Weights of a small GPT-style language model, trained from scratch on English Wikipedia.
Architecture: RMSNorm before and after each block, rotary positions, no biases in attention or MLP, tied embeddings, normalized queries and keys, some layers without positions, capped logits.
Each number is 200 + 30 x the weight over its row's rms, rounded and kept within 0 to 999. Layers, rows and columns count from 0. The size before them is the row's rms in percent of the matrix's.

# layer 4 MLP up, 640x160, rms 0.0848, rows 522-609, columns 80-159
093,200,234,202,175,222,188,178,182,185,224,270,225,134,159,214,217,192,197,212,211,147,164,214,168,218,246,269,237,212,229,193,235,258,233,182,222,237,178,237,175,261,131,212,207,183,168,238,211,245,198,225,204,224,208,187,200,223,182,181,145,197,220,191,205,208,227,177,233,200,280,224,225,160,188,189,218,249,222,215,211
093,191,170,152,215,201,150,230,247,139,186,240,168,222,178,193,195,247,252,209,227,136,182,140,253,178,188,209,195,190,234,165,164,201,223,227,199,152,184,215,191,220,204,199,194,217,209,221,206,166,262,207,220,135,232,172,228,230,199,165,204,229,144,171,219,190,204,198,180,163,182,178,251,231,238,164,205,195,177,188,252
102,195,177,198,216,174,207,217,220,191,178,207,191,212,127,191,256,239,172,203,195,146,203,226,202,223,241,220,177,176,225,194,181,196,228,212,210,170,236,188,197,242,206,257,190,202,197,167,201,177,225,163,196,222,166,183,263,176,209,208,157,217,204,183,214,209,179,176,224,193,175,177,172,191,196,204,154,173,174,212,260
107,230,207,171,241,187,156,182,237,172,212,211,161,201,231,191,195,167,207,184,229,166,252,222,201,183,163,227,182,233,244,230,204,204,174,240,222,211,215,215,210,231,165,225,160,280,205,183,221,169,210,200,229,168,192,181,246,175,183,183,167,181,160,281,175,263,188,167,159,178,250,194,217,187,213,211,186,249,267,230,234
089,203,220,231,221,212,189,229,260,200,229,235,237,255,199,248,130,225,194,177,164,146,203,224,213,192,192,267,212,209,211,223,186,238,255,163,211,214,194,210,184,248,232,178,198,252,184,226,217,214,173,177,226,150,130,196,239,159,229,179,187,215,183,225,294,230,212,215,214,198,203,176,179,181,203,220,199,184,166,192,205
100,162,198,156,216,196,232,207,184,149,189,214,244,170,194,222,225,207,162,205,167,153,218,186,167,159,198,183,181,237,183,198,198,167,171,207,293,220,188,206,167,250,222,255,145,185,255,241,212,233,242,165,197,166,208,219,225,197,233,193,120,208,161,222,170,167,218,221,176,181,244,196,235,213,183,201,220,157,212,228,222
102,215,225,204,222,203,231,251,205,170,172,200,258,231,144,172,213,212,145,217,133,168,183,230,186,165,151,192,247,201,191,195,197,208,222,197,204,228,153,193,190,208,179,187,216,155,220,209,209,214,180,174,175,145,238,155,223,167,197,181,217,235,166,225,264,215,170,180,189,164,155,171,250,280,222,221,246,168,266,190,234
099,189,118,221,196,179,166,161,232,206,208,192,212,171,228,149,184,152,235,232,203,134,211,209,223,172,213,223,155,236,227,160,246,185,230,184,163,278,189,195,213,218,126,216,201,187,202,213,179,187,171,196,268,187,197,191,252,207,201,164,191,195,187,188,179,207,222,184,204,124,245,254,195,164,250,173,209,221,193,229,205
097,218,165,188,232,187,186,182,214,191,249,216,231,195,177,176,243,197,189,246,165,162,228,209,174,152,227,225,208,123,233,245,220,189,189,171,154,238,188,226,283,250,221,160,238,190,209,200,233,176,177,219,179,213,189,165,259,206,178,164,216,181,154,161,189,236,215,227,202,212,198,265,183,226,190,201,158,208,212,184,167
111,184,183,232,220,173,174,221,203,245,232,237,177,197,150,205,222,203,219,159,180,209,156,208,213,206,165,169,240,165,254,206,130,258,201,194,217,177,154,159,171,270,213,240,216,214,150,213,239,158,225,164,218,168,193,203,192,192,209,186,169,246,162,242,207,224,229,197,240,168,195,183,215,242,208,158,239,170,253,217,245
086,197,155,151,182,229,163,233,212,184,179,169,233,189,244,144,134,210,194,236,200,210,184,161,209,188,131,177,206,228,151,242,167,122,142,217,182,215,209,233,211,167,209,178,215,227,187,170,239,195,221,241,205,229,191,200,240,166,147,216,198,211,171,196,227,214,211,218,194,207,186,248,221,186,151,235,234,215,151,197,193
101,252,149,200,222,226,191,203,208,184,209,218,153,233,180,184,190,213,262,198,232,208,190,220,234,168,188,217,185,254,219,192,205,179,203,180,222,250,233,219,218,242,217,227,223,178,190,218,172,171,205,175,183,198,175,223,207,190,244,190,234,202,197,220,201,242,269,202,167,169,254,191,200,225,218,217,195,214,195,203,194
104,219,168,172,194,163,202,210,195,183,187,240,186,195,189,199,184,266,214,182,202,202,217,199,181,264,164,219,216,209,245,218,109,267,183,173,213,205,235,213,269,169,229,221,218,218,203,233,201,192,250,167,199,219,189,209,230,229,216,216,163,204,151,254,173,222,185,178,239,191,200,144,200,198,231,195,203,184,175,205,184
099,195,192,199,242,189,240,269,227,243,156,158,254,191,221,226,193,223,206,226,183,205,202,186,209,200,207,165,223,194,204,174,222,223,251,203,254,222,188,230,229,213,210,258,167,170,184,182,203,209,208,230,229,199,203,213,221,252,193,215,213,230,166,193,209,200,180,173,214,155,198,195,232,194,227,174,232,196,165,215,219
097,214,214,147,211,201,215,211,197,199,212,157,200,139,218,210,161,196,219,171,193,186,202,216,208,212,241,155,201,185,181,213,220,188,162,158,196,250,221,258,203,267,210,220,195,171,204,143,239,216,177,160,249,143,234,175,210,194,195,237,209,205,111,160,206,223,197,184,224,185,269,158,237,167,194,213,151,178,213,220,271
104,249,194,187,244,201,165,239,195,272,213,233,171,188,187,214,216,153,239,212,171,207,188,245,224,239,237,202,248,202,230,216,151,175,129,221,276,136,209,170,159,183,182,250,180,231,193,248,170,163,202,212,175,137,232,227,223,245,194,219,223,224,194,248,224,190,233,215,195,218,206,190,200,188,165,190,242,229,176,172,183
100,177,228,226,221,157,206,185,177,203,208,205,151,221,180,209,185,195,199,210,133,205,168,185,219,152,142,158,210,177,224,211,187,207,179,148,180,190,207,149,197,195,210,206,162,191,216,171,224,177,162,201,169,263,213,201,195,197,273,235,169,229,201,261,182,188,203,193,197,206,214,216,202,230,220,159,251,188,210,208,258
100,178,195,268,206,188,215,221,236,246,208,209,190,143,227,194,218,210,213,193,173,219,206,232,240,188,200,190,227,225,202,218,223,234,197,117,218,196,198,201,202,204,201,234,214,221,220,248,204,220,146,154,224,240,206,241,214,211,168,189,180,200,176,214,249,182,255,192,196,214,228,143,236,253,166,207,297,182,247,236,264
107,208,153,157,203,211,154,179,201,182,154,213,131,210,183,237,192,187,205,182,234,177,168,154,210,251,198,220,228,123,219,190,178,204,231,227,207,257,239,237,266,174,198,189,192,219,235,209,190,173,170,212,208,158,191,219,220,183,256,190,236,204,187,266,216,228,217,164,175,187,226,202,177,230,201,236,188,227,192,239,249
103,188,232,253,209,215,196,198,230,179,189,248,234,167,208,159,169,209,207,213,226,193,212,203,211,200,161,213,188,221,198,211,142,196,145,235,199,180,212,219,259,177,189,161,186,188,198,277,229,243,166,163,194,188,197,208,175,175,182,191,167,180,199,208,233,191,181,196,184,179,235,230,213,232,223,182,239,175,213,222,216
111,215,134,225,227,173,220,190,193,183,215,189,237,187,176,227,202,223,223,238,240,161,170,226,256,180,194,171,281,149,273,219,224,286,225,179,200,195,210,187,216,191,220,227,189,182,169,172,221,148,205,178,244,172,211,148,206,237,246,208,225,235,175,199,183,199,215,153,153,174,230,196,208,257,154,173,239,210,231,182,222
095,254,191,160,218,199,203,195,174,233,210,210,206,219,194,246,231,240,233,194,128,208,212,260,184,190,218,181,202,211,189,243,210,190,233,257,252,193,159,195,167,191,211,191,175,250,207,219,227,192,243,206,239,205,247,193,221,151,223,187,203,247,165,209,230,175,163,190,154,216,253,202,287,180,193,184,212,250,172,192,161
097,182,163,150,218,200,225,210,186,191,213,256,220,249,175,173,202,184,151,194,169,236,190,225,230,170,235,234,186,202,205,185,210,223,250,190,178,235,177,201,183,175,202,246,150,241,212,201,197,185,176,213,182,137,169,187,200,200,228,214,227,194,167,221,206,240,202,193,248,194,195,198,184,191,207,204,215,207,189,235,223
105,220,226,217,219,193,206,201,261,200,188,194,185,186,156,221,221,211,234,243,186,219,253,201,225,209,152,165,240,188,192,257,200,244,201,179,294,176,261,190,146,232,194,245,215,203,233,215,199,242,221,194,192,216,242,213,200,172,194,181,205,235,197,224,253,217,223,228,224,144,219,194,243,199,158,188,179,160,206,241,153
107,197,168,212,208,156,237,142,206,190,189,207,230,222,191,181,193,204,171,190,174,202,176,198,243,211,266,192,193,207,192,208,203,251,211,159,162,179,215,265,242,271,187,241,173,247,206,191,160,227,151,188,194,177,217,151,213,187,169,198,175,220,200,180,244,249,199,170,198,151,207,225,208,214,245,194,214,175,210,196,223
102,200,166,240,205,169,143,208,231,237,209,229,181,214,174,171,231,212,179,192,168,180,165,186,208,181,175,274,213,212,220,265,169,218,216,224,217,244,171,217,172,269,193,223,196,170,195,212,191,177,196,206,232,213,141,201,252,159,225,200,219,199,172,246,176,217,194,175,187,194,221,216,216,212,202,233,188,176,165,214,215
098,228,180,233,241,176,187,211,155,192,180,221,195,189,260,210,154,267,201,248,184,185,175,220,161,214,164,211,178,230,196,231,160,251,195,154,192,193,227,235,302,164,175,215,179,278,195,208,188,231,180,142,254,240,152,155,214,177,211,218,209,229,195,190,246,212,194,184,196,196,165,191,179,162,181,192,246,143,189,196,229
104,220,174,190,215,191,240,202,179,208,181,222,228,206,131,239,217,239,224,193,236,223,187,201,241,197,244,185,171,204,191,231,224,297,216,162,236,187,162,184,162,208,179,182,181,176,190,230,190,181,169,210,194,186,223,203,243,209,178,187,178,222,198,209,200,229,198,182,157,206,178,239,194,234,221,161,239,222,227,170,205
103,196,189,163,242,171,193,194,242,178,158,202,188,190,156,243,176,230,212,209,185,175,213,157,272,162,167,211,207,184,267,235,186,246,153,183,220,158,202,181,186,268,199,276,200,188,230,189,195,225,219,207,203,189,178,168,187,228,209,214,227,185,214,294,189,173,214,170,189,200,231,200,206,206,203,207,229,249,224,249,195
107,215,176,137,194,214,162,189,181,224,218,219,217,222,162,246,219,224,223,160,211,190,242,204,287,176,206,256,209,136,212,188,187,235,242,204,207,150,212,224,217,207,163,193,223,214,198,253,228,148,176,176,234,158,165,211,211,196,195,200,251,215,182,260,223,194,162,150,232,203,229,186,203,187,201,232,146,174,218,206,193
100,184,217,149,211,215,197,223,193,170,186,225,266,200,180,235,182,203,150,219,207,214,144,214,178,160,159,156,200,220,202,258,190,159,222,199,215,210,153,153,168,233,192,148,220,275,179,162,222,178,271,157,217,160,196,207,215,163,233,201,209,218,186,239,235,256,215,183,180,138,243,220,227,187,230,237,198,196,221,239,155
098,229,188,202,223,215,188,185,160,188,176,188,187,184,238,173,207,222,164,177,176,209,141,237,236,233,206,172,231,135,203,167,148,208,201,185,217,260,220,227,204,166,188,150,154,162,210,191,192,209,185,227,221,229,205,241,301,258,196,179,190,209,205,213,194,184,209,197,218,194,256,260,231,189,232,168,263,168,172,239,202
097,211,204,198,232,209,203,185,152,176,177,213,228,219,170,182,214,227,196,230,177,196,236,179,190,159,184,219,146,209,231,184,224,216,147,211,195,222,214,180,151,200,225,218,149,205,238,172,279,189,209,147,169,205,204,204,241,209,193,188,203,192,206,229,215,186,215,158,199,164,219,208,240,157,221,198,221,173,206,219,223
103,220,185,212,230,199,236,212,219,239,173,216,187,194,180,161,155,209,248,155,144,135,162,194,253,211,226,176,205,220,216,192,197,186,151,248,209,234,191,244,210,189,206,183,190,155,194,191,230,167,201,203,174,185,197,167,175,202,214,207,168,229,194,259,203,234,259,188,179,176,193,238,192,148,261,184,182,163,161,211,198
107,224,125,219,233,234,170,184,193,203,161,246,184,225,234,238,260,177,191,227,225,157,165,188,197,211,230,219,203,191,212,226,208,178,224,157,192,210,210,224,230,202,222,271,195,267,183,214,210,196,172,198,227,160,154,176,212,204,190,179,209,171,165,198,170,171,176,204,170,204,233,197,191,182,201,201,191,180,163,169,158
101,212,158,221,195,216,217,263,237,115,190,258,224,190,182,184,210,247,205,187,195,200,156,227,216,239,185,201,240,136,246,193,132,256,239,131,184,193,160,189,259,204,224,182,173,180,186,164,221,228,268,206,186,229,218,213,218,237,219,214,223,252,175,214,181,212,213,179,220,158,252,210,223,214,242,213,176,140,219,236,259
096,190,171,166,222,163,209,217,212,230,209,225,223,228,221,230,196,201,200,192,109,190,144,178,191,209,171,173,212,201,232,240,235,275,212,217,263,187,201,173,239,206,228,262,198,214,222,202,181,166,172,216,185,182,178,143,226,183,179,202,242,159,202,204,236,193,236,173,180,183,241,198,212,194,225,214,187,233,142,249,178
095,196,167,153,240,163,171,201,231,205,196,206,195,224,150,192,221,215,156,211,196,186,151,197,297,205,138,201,189,210,190,232,243,166,204,197,172,249,212,193,171,204,169,199,139,192,241,193,205,169,175,224,223,168,179,214,185,180,208,237,149,218,190,196,178,194,222,223,141,247,141,206,210,250,170,245,182,184,180,198,189
099,232,161,256,181,206,152,178,202,200,178,232,160,245,202,151,193,221,201,227,184,202,221,192,267,220,171,216,198,134,184,204,188,239,225,148,178,173,192,240,211,230,154,215,193,210,168,154,224,236,211,227,209,215,166,181,166,179,196,228,268,213,179,182,220,204,222,211,187,183,232,207,138,174,147,185,158,160,227,193,214
101,232,154,220,241,211,197,199,253,205,222,180,207,181,182,177,175,204,185,206,197,179,221,161,235,265,236,219,186,207,199,222,179,234,211,181,198,237,232,152,198,146,165,146,228,181,218,257,239,295,195,231,177,188,155,141,210,210,226,196,185,172,196,218,228,170,223,174,190,230,180,242,237,192,221,225,246,226,156,203,192
093,217,175,225,218,135,206,159,247,205,164,222,234,164,190,153,252,220,199,197,221,183,248,215,197,247,231,219,284,174,189,211,203,182,194,201,214,228,198,159,192,211,192,180,197,186,234,186,185,226,198,209,212,226,211,235,215,259,205,192,186,233,189,161,219,203,237,129,187,211,182,231,218,190,272,202,205,186,201,232,215
103,171,143,184,153,184,212,170,159,133,231,246,280,193,174,178,199,204,178,193,165,211,233,192,229,201,235,238,242,203,197,198,185,208,203,150,266,183,141,178,192,222,173,184,179,177,236,236,184,186,186,198,228,214,183,223,260,209,208,165,185,189,168,198,179,231,217,174,212,89,251,207,198,239,240,188,191,190,240,205,151
095,253,118,230,222,165,147,207,211,231,170,220,222,173,162,200,179,238,215,200,195,190,216,203,204,211,203,143,197,184,183,201,180,217,177,146,178,189,204,203,239,225,167,183,171,223,211,189,186,225,161,219,197,191,179,190,211,217,214,211,202,203,194,180,200,212,218,205,169,236,250,224,155,235,252,183,201,213,199,157,294
104,240,170,200,208,219,213,193,241,206,203,236,199,157,190,206,163,237,197,178,170,195,165,211,238,204,190,234,152,224,213,179,169,232,198,251,170,202,163,184,182,196,163,249,197,244,264,208,198,209,164,223,220,194,190,171,208,190,166,211,209,263,197,217,185,210,277,191,160,161,244,269,199,168,231,232,223,250,180,154,210
092,168,213,250,196,158,169,210,197,154,183,204,191,171,181,203,173,248,174,225,165,226,220,214,207,176,171,203,241,223,199,243,133,211,181,224,218,196,211,195,202,217,181,238,189,208,174,238,180,217,269,213,197,168,249,211,206,227,225,209,228,205,190,215,163,168,188,191,189,189,152,235,224,233,236,185,276,165,236,224,235
079,160,210,207,201,186,250,199,197,209,189,254,209,168,194,222,211,218,154,188,205,171,188,241,163,157,270,268,241,255,208,233,210,260,196,237,144,174,204,201,219,161,262,206,174,212,174,182,195,223,243,223,221,210,195,157,151,197,218,174,203,243,151,252,246,216,213,203,216,168,190,207,193,193,178,196,264,206,173,177,206
087,160,205,189,197,195,173,214,224,164,173,175,176,199,227,205,241,230,164,195,212,200,218,214,190,236,223,209,199,223,201,150,214,188,187,191,176,199,198,168,217,154,212,186,196,184,150,203,222,158,202,221,178,159,203,181,245,213,235,164,176,167,210,259,246,191,153,213,202,205,227,209,245,195,274,204,257,228,239,219,182
100,184,231,221,203,185,165,201,162,200,217,201,177,242,153,257,201,224,187,168,187,241,197,228,177,184,198,232,160,267,207,258,155,198,179,197,193,164,249,185,241,194,220,218,210,231,174,250,248,191,193,167,230,188,165,215,229,176,174,191,145,190,213,205,225,176,238,182,186,187,199,129,211,164,202,199,216,212,174,177,264
092,240,220,189,194,221,204,184,168,174,224,218,178,197,143,180,180,197,251,205,148,218,221,218,188,199,139,207,199,227,209,221,182,231,183,123,245,170,249,200,197,200,217,218,188,249,222,229,207,219,240,187,172,156,193,248,182,195,195,220,168,257,155,248,202,211,189,187,163,169,172,170,213,211,219,209,222,231,154,212,160
103,186,170,259,197,208,236,177,175,158,119,272,178,177,204,181,188,245,192,230,181,193,221,215,196,199,226,218,196,198,186,280,177,211,186,218,185,234,205,186,298,212,167,207,182,202,220,236,216,248,210,218,214,151,204,206,231,216,197,175,167,220,202,175,210,230,232,193,164,168,223,196,231,178,212,179,226,127,213,189,173
101,205,170,255,206,163,252,171,158,172,131,237,146,170,197,234,181,187,168,168,190,155,235,278,233,237,168,199,273,157,214,251,213,274,173,150,215,196,199,182,244,219,220,171,156,227,213,192,231,178,198,182,192,187,211,199,211,194,225,174,183,245,196,247,226,191,170,157,197,242,159,194,171,210,181,186,206,159,210,174,214
102,228,144,196,240,176,241,178,180,193,164,161,186,166,174,183,214,128,209,172,207,197,94,187,196,276,185,230,208,222,223,220,162,184,204,159,207,277,210,204,237,139,214,168,237,227,242,227,242,165,200,220,247,206,151,183,193,242,251,202,194,218,163,199,225,159,233,203,206,228,216,176,187,225,213,192,195,168,187,218,184
092,162,210,256,192,214,224,195,193,208,204,183,162,150,181,193,218,191,182,208,229,213,155,258,192,181,241,214,206,172,250,176,187,180,204,192,177,227,155,210,166,168,182,224,163,228,172,152,208,202,221,199,184,196,232,178,196,209,225,242,134,179,157,238,152,159,157,188,187,201,224,221,196,227,193,177,165,203,163,142,195
101,261,188,155,236,221,174,215,189,150,195,197,203,221,158,213,198,223,203,172,142,191,170,158,163,230,168,279,195,248,161,215,236,143,193,170,221,242,225,189,222,234,217,171,211,225,211,192,200,176,225,239,249,176,190,220,242,203,194,212,224,168,192,232,228,168,125,223,160,230,246,231,249,209,182,224,185,135,173,205,181
090,224,215,198,198,185,159,170,199,178,137,212,185,231,208,204,171,197,222,264,212,212,174,165,175,186,184,204,223,211,218,223,169,231,168,115,270,219,222,205,296,208,129,186,197,237,192,195,194,168,240,216,182,159,165,212,272,179,223,199,193,233,208,206,201,181,205,148,167,235,206,183,193,181,182,173,219,195,169,215,218
100,206,218,212,218,196,227,258,196,205,140,252,198,162,197,169,168,196,185,239,203,209,208,149,213,231,186,140,195,252,198,174,253,163,225,210,209,196,206,154,193,198,238,199,198,207,205,152,199,207,191,172,242,203,211,174,232,239,199,173,174,214,189,244,253,216,230,174,150,208,191,214,244,193,201,134,274,186,136,242,190
104,184,190,227,230,202,239,207,175,212,164,241,224,227,186,158,200,198,194,192,233,107,121,173,186,203,233,253,235,192,221,182,164,228,157,182,176,200,134,222,198,228,163,214,203,251,241,178,195,219,149,197,179,189,225,187,238,202,223,182,200,185,231,246,187,179,249,209,172,187,202,204,234,195,160,176,187,226,233,185,259
093,224,228,182,245,176,184,198,182,167,197,185,148,216,205,171,192,179,267,241,210,178,132,206,286,223,206,213,189,195,229,174,172,217,161,179,237,198,195,179,229,240,277,211,138,255,207,190,191,241,215,188,231,202,231,196,174,182,156,188,284,218,166,207,207,214,208,243,201,195,251,222,195,188,173,185,199,230,222,217,158
109,207,228,157,177,215,197,197,179,209,194,185,215,203,165,188,174,146,197,227,150,168,176,157,181,176,186,203,235,173,199,201,169,204,264,139,202,207,180,193,179,203,208,218,213,244,216,208,181,163,216,248,209,176,205,178,202,240,214,177,220,266,173,252,204,256,197,195,182,195,244,215,236,226,194,188,223,233,255,226,168
096,241,214,179,215,220,179,248,174,174,211,178,221,171,138,179,175,180,148,213,175,188,190,164,227,244,110,216,242,221,263,197,191,159,173,178,189,171,204,173,171,208,200,229,230,245,167,171,195,211,183,195,178,189,227,209,203,237,208,183,203,224,166,231,220,212,182,201,176,150,199,274,224,221,245,229,162,200,224,202,186
105,198,248,188,229,188,200,223,192,187,201,198,142,241,227,141,170,170,227,206,227,150,169,152,209,229,219,233,240,213,173,251,193,203,195,146,250,178,184,201,206,235,209,229,206,262,185,208,241,196,201,231,229,193,232,216,259,191,214,215,188,226,187,240,241,201,211,177,203,163,189,224,271,200,159,192,219,229,183,236,249
090,202,216,173,171,158,209,208,211,150,164,195,204,216,232,160,190,235,208,150,208,241,154,174,249,175,197,225,207,201,246,224,247,230,245,157,230,133,181,178,218,208,186,136,202,190,193,226,209,115,223,161,208,160,195,204,217,229,166,211,203,163,192,154,180,171,201,153,190,241,195,203,176,161,218,186,192,197,163,184,208
101,210,174,184,214,209,179,230,228,207,229,224,234,218,188,172,214,225,165,143,179,197,154,194,200,215,287,209,216,252,228,150,182,230,252,188,217,277,183,237,235,263,192,223,178,192,142,165,218,230,188,162,247,195,149,223,241,209,209,172,205,180,202,204,209,240,212,170,241,179,240,157,170,184,177,174,213,193,175,180,245
102,174,162,181,236,163,155,234,217,241,174,187,235,197,218,189,200,252,180,151,225,171,181,239,242,222,243,185,184,185,209,190,147,201,192,150,261,196,170,209,177,180,213,258,145,189,184,252,232,226,177,199,197,212,200,225,220,227,175,112,199,186,153,153,212,200,178,200,194,196,226,153,237,191,231,231,220,224,191,221,238
108,251,150,211,195,213,217,204,239,199,204,192,169,235,222,204,187,193,184,155,223,216,172,171,241,267,181,209,266,191,223,158,152,182,185,215,171,242,208,219,279,256,171,256,179,200,232,212,186,166,199,152,236,177,210,198,257,175,163,184,224,147,197,228,195,190,228,228,172,188,223,247,253,223,207,182,271,225,201,209,185
089,212,146,179,186,204,182,207,203,186,217,219,180,174,225,235,212,225,182,266,212,157,200,203,234,235,260,233,257,225,173,164,216,208,208,195,184,262,237,228,228,172,153,162,185,199,201,183,213,176,175,222,254,205,215,203,243,245,233,210,131,218,188,161,160,226,209,158,172,198,203,284,171,190,170,178,253,239,255,193,183
092,228,170,185,235,112,168,224,163,155,180,178,186,158,173,192,172,204,178,225,218,157,185,215,263,175,279,258,167,205,209,190,231,216,223,186,209,211,203,169,224,273,231,184,210,184,175,143,227,143,193,208,197,216,240,170,217,195,218,225,223,235,177,189,236,216,207,180,224,200,222,232,191,206,195,212,135,206,178,221,187
099,185,208,232,213,151,219,234,160,156,138,225,168,181,236,195,177,208,193,223,208,174,227,213,221,185,204,214,192,180,204,237,158,241,240,218,227,213,196,231,215,227,178,223,184,257,215,195,199,209,137,244,208,210,220,188,204,240,134,189,182,181,178,196,222,235,240,216,178,220,193,257,192,253,168,199,215,227,146,166,206
106,214,190,191,240,208,217,245,203,227,229,219,198,200,166,187,175,238,255,187,209,186,174,190,191,221,256,259,237,170,196,207,162,230,190,155,236,222,189,223,226,227,167,228,219,172,201,188,182,200,216,194,217,210,220,233,241,205,163,219,212,218,162,210,210,224,171,163,214,190,268,222,247,202,192,195,193,194,209,172,151
101,194,162,195,188,171,156,219,192,217,171,210,228,183,228,167,199,154,176,159,202,191,174,171,168,197,208,197,245,194,223,185,135,159,184,191,243,240,227,239,163,165,169,224,159,191,128,207,192,154,211,197,213,201,212,159,244,190,200,194,190,222,188,189,186,181,210,225,142,124,212,185,212,261,264,207,160,182,156,225,192
092,188,198,214,235,191,178,187,230,238,150,203,214,217,169,239,221,252,232,222,236,168,201,209,276,175,202,160,269,199,244,238,218,212,227,171,170,97,206,184,157,216,201,208,193,197,200,207,214,171,190,233,197,132,218,213,182,173,206,183,168,204,165,186,187,216,234,202,198,151,190,203,203,216,257,195,221,195,276,162,198
118,238,216,202,183,157,213,215,238,161,191,170,167,205,201,234,136,182,170,171,226,180,211,180,260,169,264,165,208,232,246,217,232,209,264,173,208,216,217,164,240,222,178,237,193,241,240,191,208,147,212,155,229,220,146,169,194,240,199,213,194,205,198,167,229,275,223,133,211,188,227,231,180,177,220,143,233,227,181,178,183
096,201,178,184,202,224,153,253,207,208,222,172,215,201,226,182,223,205,157,216,170,188,157,188,171,178,180,254,215,240,190,147,168,183,180,208,226,213,224,198,188,229,221,254,201,202,144,166,189,219,157,189,226,220,198,228,202,187,221,221,213,200,172,185,218,219,244,183,222,130,252,234,146,198,199,159,222,168,137,213,222
115,206,176,212,258,205,204,210,209,203,146,206,188,189,196,220,189,201,160,184,180,209,191,215,154,246,217,223,180,174,198,225,163,235,174,138,209,228,224,191,200,153,198,205,243,212,208,273,225,220,196,241,176,207,145,152,271,228,176,180,193,200,179,190,206,242,190,181,172,171,257,208,174,208,200,129,235,168,168,222,171
097,198,138,160,202,220,206,237,185,148,211,233,205,250,151,178,195,218,220,198,212,215,205,196,202,170,227,179,207,187,209,194,141,173,172,152,238,231,196,193,195,169,173,222,199,207,208,189,224,207,164,203,182,232,183,227,221,168,214,225,144,195,162,194,212,160,259,167,188,218,212,204,244,246,187,249,186,214,157,194,224
096,192,226,187,228,162,205,192,165,177,193,181,227,233,200,210,190,263,178,143,160,186,190,180,198,208,203,230,165,207,221,190,250,162,187,196,238,252,239,222,205,175,206,198,174,231,195,199,192,168,266,202,207,175,107,241,205,199,174,206,262,166,170,208,211,179,182,160,185,214,204,261,195,180,213,200,202,181,225,200,222
103,189,167,204,249,131,138,201,116,205,169,230,193,197,228,210,163,185,226,225,161,192,141,202,239,194,229,220,202,243,253,230,176,135,209,168,210,225,235,188,165,223,223,193,153,226,222,185,209,184,166,195,281,195,229,183,222,207,201,192,236,205,131,202,224,224,184,164,185,165,213,215,187,196,198,194,206,189,177,197,165
107,251,185,161,210,144,213,182,202,226,201,214,196,232,198,133,171,163,198,222,223,214,117,150,230,238,176,209,198,214,220,199,177,199,203,163,191,225,193,272,190,207,155,249,192,252,210,206,192,195,195,189,216,209,196,160,194,185,163,187,192,247,201,226,191,230,231,152,189,172,199,185,227,170,191,187,159,219,199,231,205
102,206,174,206,245,186,232,239,174,196,185,255,224,207,238,195,172,195,257,213,154,258,156,207,223,233,181,223,251,179,195,162,229,181,225,206,190,219,195,211,258,181,206,207,152,188,198,152,245,198,206,260,230,199,173,209,219,147,170,156,204,244,172,141,260,257,185,208,158,208,189,231,218,195,217,157,182,160,172,178,211
096,182,151,203,226,229,210,183,189,177,184,205,208,236,206,269,201,214,240,191,246,191,186,206,204,190,265,198,242,212,174,211,190,246,204,217,236,203,214,195,227,187,165,244,169,193,219,139,183,223,197,163,201,147,164,244,209,151,207,258,225,240,193,160,211,189,261,235,218,182,307,264,228,256,186,204,183,220,213,180,209
099,272,188,193,224,242,195,200,195,245,194,229,191,268,170,222,169,174,224,156,162,217,121,207,186,170,206,244,208,218,177,164,154,206,186,179,190,217,193,218,210,200,218,210,172,172,224,213,193,236,185,258,205,166,150,139,215,167,212,175,209,199,147,179,221,196,201,141,201,165,236,183,235,161,233,187,183,173,174,175,253
089,213,163,256,206,169,236,156,206,232,221,201,199,237,180,214,179,188,204,186,178,215,165,181,215,210,228,192,225,225,212,196,243,246,239,147,200,173,260,172,184,205,206,173,241,220,202,224,197,222,183,193,237,212,248,211,186,219,175,244,227,196,149,190,182,179,212,174,185,147,198,193,206,151,176,170,175,246,246,190,225
091,184,151,158,230,172,206,152,182,211,184,206,151,190,160,210,163,234,190,208,222,226,227,122,227,155,176,194,235,218,174,249,145,188,209,181,237,177,189,215,234,108,168,180,198,206,209,206,234,154,191,197,193,209,202,167,231,228,193,248,230,235,199,234,169,211,179,177,195,180,164,158,184,248,176,204,177,195,228,208,168
101,211,214,210,213,205,230,223,222,192,247,249,190,222,226,206,234,195,203,223,217,191,234,214,161,183,172,247,219,182,200,279,185,208,198,211,252,221,191,202,241,206,212,209,204,241,184,232,208,233,194,217,150,168,232,179,253,234,280,221,171,200,174,205,243,160,254,197,212,186,192,194,226,202,230,154,234,179,157,225,236
098,163,204,200,212,220,219,217,160,153,219,190,234,223,151,156,173,164,170,144,198,233,219,187,210,187,206,219,249,186,243,215,210,255,195,120,251,177,168,213,174,162,174,182,226,207,182,227,219,200,225,189,239,223,190,177,275,236,223,209,183,146,158,240,203,218,180,148,168,212,226,160,186,228,165,194,209,161,214,208,196
092,225,179,189,206,218,242,216,191,228,156,205,220,214,189,242,215,239,214,244,209,207,217,232,215,211,209,214,232,209,201,139,241,254,242,163,197,221,152,212,258,177,191,203,168,235,245,184,225,185,144,215,194,220,225,215,161,217,206,164,132,225,176,206,214,160,211,220,221,176,186,173,176,187,180,145,206,221,162,151,216
089,175,189,218,214,233,214,245,195,152,202,191,198,205,206,177,211,273,216,198,214,209,161,266,262,251,225,205,252,211,236,192,208,155,170,214,168,201,231,177,202,217,221,216,231,180,157,169,235,146,180,112,226,182,223,168,222,196,150,212,210,195,201,172,257,199,192,214,224,156,226,225,182,195,239,197,226,173,239,200,222
091,159,179,210,206,240,219,289,227,187,218,212,157,142,181,220,232,235,144,249,177,185,148,191,216,193,155,225,147,157,183,162,199,177,231,183,210,187,158,206,219,183,219,200,172,165,222,247,198,213,219,185,184,183,167,237,185,153,185,184,175,208,201,160,276,193,202,184,237,224,220,202,192,200,236,232,227,191,219,177,159